Part of a small language model's weights: MLP 640 ReLU, 4473 steps.
Each number is 200 + 30 x the weight over its row's rms, rounded and kept within 0 to 999. Layers, rows and columns count from 0. The size before them is the row's rms in percent of the matrix's.

# down: layer 7 MLP down (transposed), 640x320, rms 0.0391, rows 300-324, columns 128-191
# up: layer 7 MLP up, 640x320, rms 0.0391, rows 301-324, columns 128-191
down300,102,212,179,210,174,169,204,188,223,239,208,223,232,166,197,210,182,230,239,200,188,221,158,231,155,223,208,238,229,210,229,181,181,175,223,190,170,188,155,186,248,240,229,194,250,182,209,190,198,182,189,199,210,181,152,184,195,159,215,209,190,211,209,254,211
up301,094,146,210,205,174,230,188,205,187,193,245,199,164,193,199,177,196,207,186,206,181,238,220,134,178,192,190,227,213,89,192,190,201,192,212,207,204,197,185,198,241,229,195,237,230,177,222,228,216,197,194,184,176,183,204,180,206,244,232,193,213,206,162,226,154
down301,092,249,213,181,235,171,202,176,233,182,221,221,213,231,215,200,195,207,200,178,208,180,169,236,218,168,189,171,198,265,191,220,191,171,212,193,214,228,224,179,263,196,249,205,214,258,155,183,212,212,212,214,274,128,221,183,211,182,117,172,239,184,204,216,176
up302,103,196,188,168,174,187,256,204,194,148,233,170,216,129,169,268,191,244,256,173,245,230,191,225,226,227,185,264,170,222,203,190,223,189,178,194,241,237,225,182,171,193,180,190,244,174,207,224,168,229,210,187,182,223,123,212,236,194,257,238,180,184,206,181,185
down302,096,193,281,176,250,167,187,224,223,226,192,217,141,228,189,143,210,200,190,202,218,174,227,222,166,202,169,201,236,212,209,178,182,252,237,230,214,180,200,217,231,108,235,238,215,208,222,190,162,171,254,206,236,163,212,185,125,166,197,166,165,195,223,214,208
up303,099,177,261,220,163,195,182,221,248,223,244,230,185,238,227,266,146,196,245,227,200,159,209,219,192,167,226,192,152,256,253,218,231,189,242,190,239,239,127,243,143,166,191,247,191,188,184,240,152,169,182,215,174,240,209,181,232,225,226,221,210,201,194,168,220
down303,095,217,151,200,202,246,205,222,211,172,181,175,157,151,229,173,208,196,185,201,179,202,200,214,203,221,200,193,183,163,168,186,216,256,204,212,184,168,254,224,180,200,171,156,223,172,197,159,226,228,258,227,154,133,191,176,202,249,168,240,166,198,216,176,179
up304,106,201,242,183,172,175,184,201,186,232,200,199,188,213,226,267,199,188,203,257,234,113,209,179,197,186,166,198,213,164,196,179,196,216,207,205,208,178,200,149,262,215,169,229,278,193,215,223,173,204,204,166,187,163,151,179,124,231,250,226,192,171,234,224,220
down304,100,216,190,193,242,226,202,204,188,191,224,194,226,163,243,165,185,228,204,168,186,251,230,201,197,218,212,226,150,184,224,204,216,191,185,222,202,203,208,158,169,205,236,202,133,169,208,175,189,227,212,257,245,206,255,227,260,143,157,178,249,168,229,193,200
up305,099,245,174,206,162,147,168,203,230,193,156,197,178,232,165,181,222,173,205,183,181,225,196,159,240,168,187,241,139,230,232,187,216,181,179,193,171,244,178,176,244,209,215,227,160,170,200,179,218,187,232,213,177,188,189,190,139,196,205,145,195,252,246,190,168
down305,095,128,224,188,221,182,197,235,219,186,264,177,219,221,222,217,198,194,176,189,244,275,215,183,201,210,203,216,239,192,209,212,205,205,224,201,158,185,211,197,198,239,252,176,197,184,206,220,237,174,206,149,210,218,225,203,232,234,206,285,207,184,205,153,206
up306,105,176,246,188,144,187,187,207,196,207,237,211,195,187,169,193,204,172,240,122,214,171,208,156,175,194,188,264,174,198,190,222,152,180,197,168,196,175,183,208,192,217,220,212,220,195,220,217,235,180,206,215,245,200,209,183,160,200,197,244,229,240,158,200,167
down306,104,191,194,230,230,227,182,191,186,226,204,167,188,223,139,221,189,224,183,274,191,238,197,199,227,207,197,205,231,206,176,136,191,183,184,262,213,226,222,199,185,188,225,170,160,203,225,244,220,226,228,153,162,207,221,201,241,177,219,220,138,178,225,226,230
up307,095,177,211,226,137,222,196,182,182,246,229,263,187,195,130,198,177,128,168,205,217,187,195,244,162,186,182,225,173,208,190,161,167,177,192,212,229,197,172,184,240,183,173,209,179,172,191,233,158,167,206,139,222,156,181,209,153,216,200,193,205,255,201,144,170
down307,094,195,207,137,254,144,223,215,242,208,189,141,209,193,205,202,248,240,238,214,183,154,198,156,237,233,204,165,229,171,254,230,215,198,256,217,188,189,206,145,161,146,189,181,200,174,173,168,257,262,190,220,181,234,167,236,216,211,199,167,219,208,211,207,213
up308,086,180,201,188,186,203,228,206,199,179,156,216,212,157,191,187,244,206,182,219,205,155,161,213,226,180,193,199,202,247,230,173,222,187,239,205,238,252,260,200,240,175,178,142,261,190,223,181,196,240,205,196,191,167,200,171,131,193,246,161,209,190,243,178,183
down308,093,243,188,209,231,192,196,192,188,232,214,218,255,172,214,241,191,192,251,208,198,235,202,179,223,246,213,212,175,227,140,192,162,169,202,136,241,243,130,225,191,205,192,195,211,222,147,187,196,183,280,227,243,234,173,180,282,221,178,238,168,108,184,257,210
up309,092,215,228,196,185,177,250,184,219,256,246,222,204,198,242,153,205,185,242,241,170,179,209,211,185,184,190,152,215,219,196,263,200,207,139,177,223,157,157,217,193,168,214,242,175,156,162,250,139,187,198,215,215,230,138,228,171,247,205,156,194,221,225,191,235
down309,094,189,246,219,180,213,153,210,181,145,184,191,202,195,262,254,228,173,198,145,171,168,233,161,223,196,174,189,254,187,244,158,133,211,196,151,187,178,179,179,231,226,194,189,182,229,177,137,234,223,211,191,161,226,226,180,201,99,178,211,214,224,220,238,165
up310,109,210,170,213,200,199,167,150,221,182,229,134,164,237,158,180,208,198,251,218,180,215,222,246,196,194,199,207,205,210,185,285,176,197,246,198,147,209,193,166,215,201,240,180,205,207,206,181,190,251,206,192,197,167,211,233,306,282,157,228,209,203,232,193,169
down310,111,224,207,191,179,194,239,219,211,249,191,248,209,165,241,190,202,197,148,217,202,203,193,198,200,223,197,153,214,203,247,126,166,199,226,200,210,170,203,185,163,205,253,230,200,241,200,238,149,201,241,180,132,173,237,189,243,170,202,196,156,162,184,174,194
up311,096,174,175,197,218,172,189,250,142,210,247,231,202,203,205,241,236,185,201,134,195,251,178,162,124,188,218,236,183,179,171,169,174,203,163,173,245,165,218,189,200,164,195,137,174,196,217,272,242,196,201,203,170,164,140,164,230,208,243,233,203,157,160,181,209
down311,089,200,174,150,188,200,188,161,214,162,116,143,168,215,218,186,98,211,199,229,261,176,214,210,271,192,164,192,200,177,243,192,221,213,213,175,192,256,192,161,217,218,253,191,222,221,208,176,195,219,232,196,137,165,241,224,163,162,183,209,153,231,211,172,203
up312,100,234,272,171,238,179,181,254,209,218,213,179,229,205,214,172,215,223,183,126,233,190,171,172,181,168,208,169,221,189,208,211,194,238,254,205,175,205,213,144,159,203,270,206,182,214,207,180,127,186,209,179,219,187,240,155,110,172,228,225,153,206,201,192,277
down312,096,214,185,198,213,182,265,198,241,191,193,194,141,218,174,220,131,190,191,229,220,220,215,237,179,166,195,191,188,192,227,208,177,225,204,229,185,228,145,250,214,168,147,178,251,220,218,228,267,199,168,201,208,243,181,264,246,232,198,150,224,191,201,178,199
up313,091,202,283,195,150,161,207,185,170,241,177,171,283,204,126,177,194,211,237,160,235,218,166,202,193,143,190,199,235,198,158,257,203,165,164,275,173,191,180,195,205,165,222,237,203,193,214,160,186,219,153,184,212,245,169,155,168,193,202,233,205,238,187,195,223
down313,090,244,124,241,234,193,158,193,228,163,177,204,175,220,215,167,195,198,162,231,213,157,182,181,167,249,261,199,147,215,281,152,210,250,234,167,230,190,234,207,244,201,207,161,185,164,150,200,254,207,267,170,202,160,219,169,212,178,219,177,188,174,190,173,168
up314,101,196,226,207,220,209,229,192,187,207,193,197,188,251,179,181,268,226,201,217,252,225,221,172,221,211,209,222,213,203,162,216,170,218,220,224,167,165,226,289,214,188,211,252,220,194,160,220,175,194,165,163,193,190,244,182,168,216,203,226,165,196,158,133,189
down314,106,216,216,252,239,191,212,226,170,171,178,222,187,168,249,209,185,209,194,221,205,146,240,168,182,171,227,193,219,242,143,198,233,148,228,208,182,181,185,168,176,203,248,215,202,204,247,148,235,157,178,190,226,237,162,219,234,179,218,206,182,207,179,235,188
up315,090,227,252,163,206,165,241,152,172,189,170,216,234,226,210,173,200,140,254,178,170,220,148,159,173,219,175,206,233,233,186,178,240,195,176,187,184,202,165,190,162,231,209,206,270,264,198,229,176,153,136,238,187,241,226,228,198,193,202,198,202,183,151,219,212
down315,093,187,219,265,164,241,201,168,206,200,191,161,213,199,196,239,227,231,176,230,167,227,202,200,201,165,212,246,176,212,155,201,121,204,245,164,183,209,177,254,183,196,177,147,175,183,216,173,198,143,189,245,221,125,188,194,197,232,198,228,209,191,174,181,178
up316,092,125,166,187,219,168,218,213,192,189,154,203,220,174,183,215,141,168,164,221,187,112,175,227,187,185,187,216,169,184,207,188,223,219,133,212,154,176,190,191,154,131,187,197,217,178,231,246,238,180,181,206,172,195,189,175,199,198,185,240,226,195,218,233,206
down316,090,248,190,228,192,216,176,179,239,182,267,215,185,226,238,171,214,243,252,180,230,265,212,167,226,256,200,184,196,266,202,196,165,195,231,187,217,228,179,183,232,231,215,221,202,182,210,151,211,216,183,240,214,205,189,199,203,207,175,157,214,195,228,217,179
up317,100,219,208,213,218,242,225,154,203,178,140,205,164,139,188,229,226,173,199,213,210,219,175,256,206,141,174,102,205,221,233,198,220,190,190,186,194,177,142,151,191,218,208,195,222,231,193,232,183,203,232,147,183,206,190,166,183,270,288,165,213,186,223,191,215
down317,091,215,249,175,198,169,207,217,222,210,253,182,203,242,204,180,200,209,197,211,220,199,226,154,191,222,223,297,209,168,178,173,180,251,181,220,202,237,216,160,268,205,186,180,157,215,223,180,200,173,188,220,201,155,209,237,154,162,145,244,173,205,181,194,237
up318,098,153,226,205,228,157,255,195,144,198,155,179,182,255,201,193,241,172,135,191,229,185,164,272,215,186,117,165,167,162,222,242,216,193,235,231,264,248,235,162,237,182,183,194,191,165,265,175,208,217,210,183,190,239,179,173,184,208,243,287,183,155,182,208,227
down318,107,204,161,131,185,238,133,170,239,240,174,203,216,258,168,229,226,184,188,173,168,208,174,196,201,177,216,205,204,180,174,222,197,168,219,191,186,217,201,183,199,228,181,212,196,196,207,232,213,189,188,192,196,176,230,170,229,153,227,268,263,177,203,181,140
up319,106,195,182,201,198,243,148,161,177,238,210,247,175,200,198,218,195,239,219,213,233,193,215,224,223,199,202,206,221,146,227,181,182,256,192,197,235,237,196,180,177,181,194,182,195,175,248,226,205,206,186,155,122,197,182,248,198,188,158,235,250,157,160,158,168
down319,096,187,187,224,210,185,224,244,202,176,237,182,210,202,247,206,243,180,155,180,157,198,192,227,175,198,209,224,177,209,210,195,240,143,248,235,141,221,175,204,211,200,219,169,192,190,156,207,200,207,198,226,234,240,209,208,217,179,204,196,218,246,220,213,222
up320,095,206,177,261,146,223,155,167,186,160,221,233,206,149,197,167,162,220,174,221,180,185,213,249,205,170,162,180,224,198,187,185,244,151,181,232,193,199,185,238,200,196,140,134,184,211,191,159,200,214,207,220,155,200,159,189,212,204,210,180,243,140,183,235,216
down320,095,240,186,194,219,192,256,234,227,199,202,204,138,235,225,223,250,173,218,217,186,220,211,160,192,213,212,217,127,184,185,199,165,255,197,177,139,223,161,204,191,188,238,212,202,181,173,179,174,144,190,216,235,224,150,223,142,233,202,202,163,200,232,156,229
up321,104,142,219,216,164,191,190,235,159,191,222,208,185,184,205,191,231,184,195,188,177,145,196,157,218,181,231,265,157,156,220,174,257,300,246,172,202,220,180,176,194,207,220,185,197,212,188,177,190,189,181,232,229,191,207,231,176,218,167,160,219,105,201,254,142
down321,103,222,195,181,187,232,266,164,276,180,158,195,178,205,168,222,170,192,211,215,234,220,211,207,180,214,165,157,168,215,225,183,193,165,179,217,166,160,223,216,146,187,210,216,219,221,243,216,197,171,209,168,136,194,266,165,261,195,220,199,305,292,242,137,223
up322,097,210,221,226,181,223,269,127,234,217,173,209,246,166,247,189,217,136,207,172,179,156,174,196,186,194,229,231,204,186,209,217,232,229,156,219,168,228,211,228,201,222,200,175,221,197,227,174,207,185,206,163,175,242,160,189,221,168,245,182,196,194,159,193,249
down322,100,195,164,266,241,233,205,212,165,172,180,134,196,193,187,148,205,166,204,213,230,223,195,234,227,194,145,179,219,239,202,182,169,170,219,155,187,161,201,156,210,212,202,228,185,245,195,227,205,232,188,169,200,197,216,209,199,207,178,174,191,243,207,183,217
up323,094,213,266,189,151,161,205,191,210,225,229,238,208,192,205,220,252,166,146,216,201,184,200,200,200,193,182,159,198,136,247,223,151,206,165,238,190,168,217,188,216,203,258,188,201,200,158,216,205,242,175,221,185,244,200,201,142,198,183,199,197,202,186,195,184
down323,093,189,156,193,237,232,174,141,187,246,187,186,155,200,239,202,204,211,236,187,233,191,186,191,188,175,214,223,137,217,193,216,169,185,245,196,173,197,175,241,171,182,119,247,224,191,248,199,181,199,188,235,210,184,224,227,187,177,165,211,202,228,198,185,150
up324,092,211,192,196,204,187,230,200,232,164,156,180,195,209,225,215,180,209,223,211,222,153,170,205,235,199,260,269,246,171,179,187,214,181,139,187,240,190,213,212,283,149,201,207,202,213,231,163,193,250,216,144,196,165,202,189,222,217,217,164,199,240,200,156,201
down324,097,196,188,217,161,227,204,162,199,209,212,243,207,206,182,122,176,216,209,193,176,267,235,194,225,157,175,208,154,199,171,252,188,204,220,214,254,176,184,161,174,214,228,219,148,148,209,216,187,236,193,184,235,193,158,148,229,159,157,212,258,184,194,194,185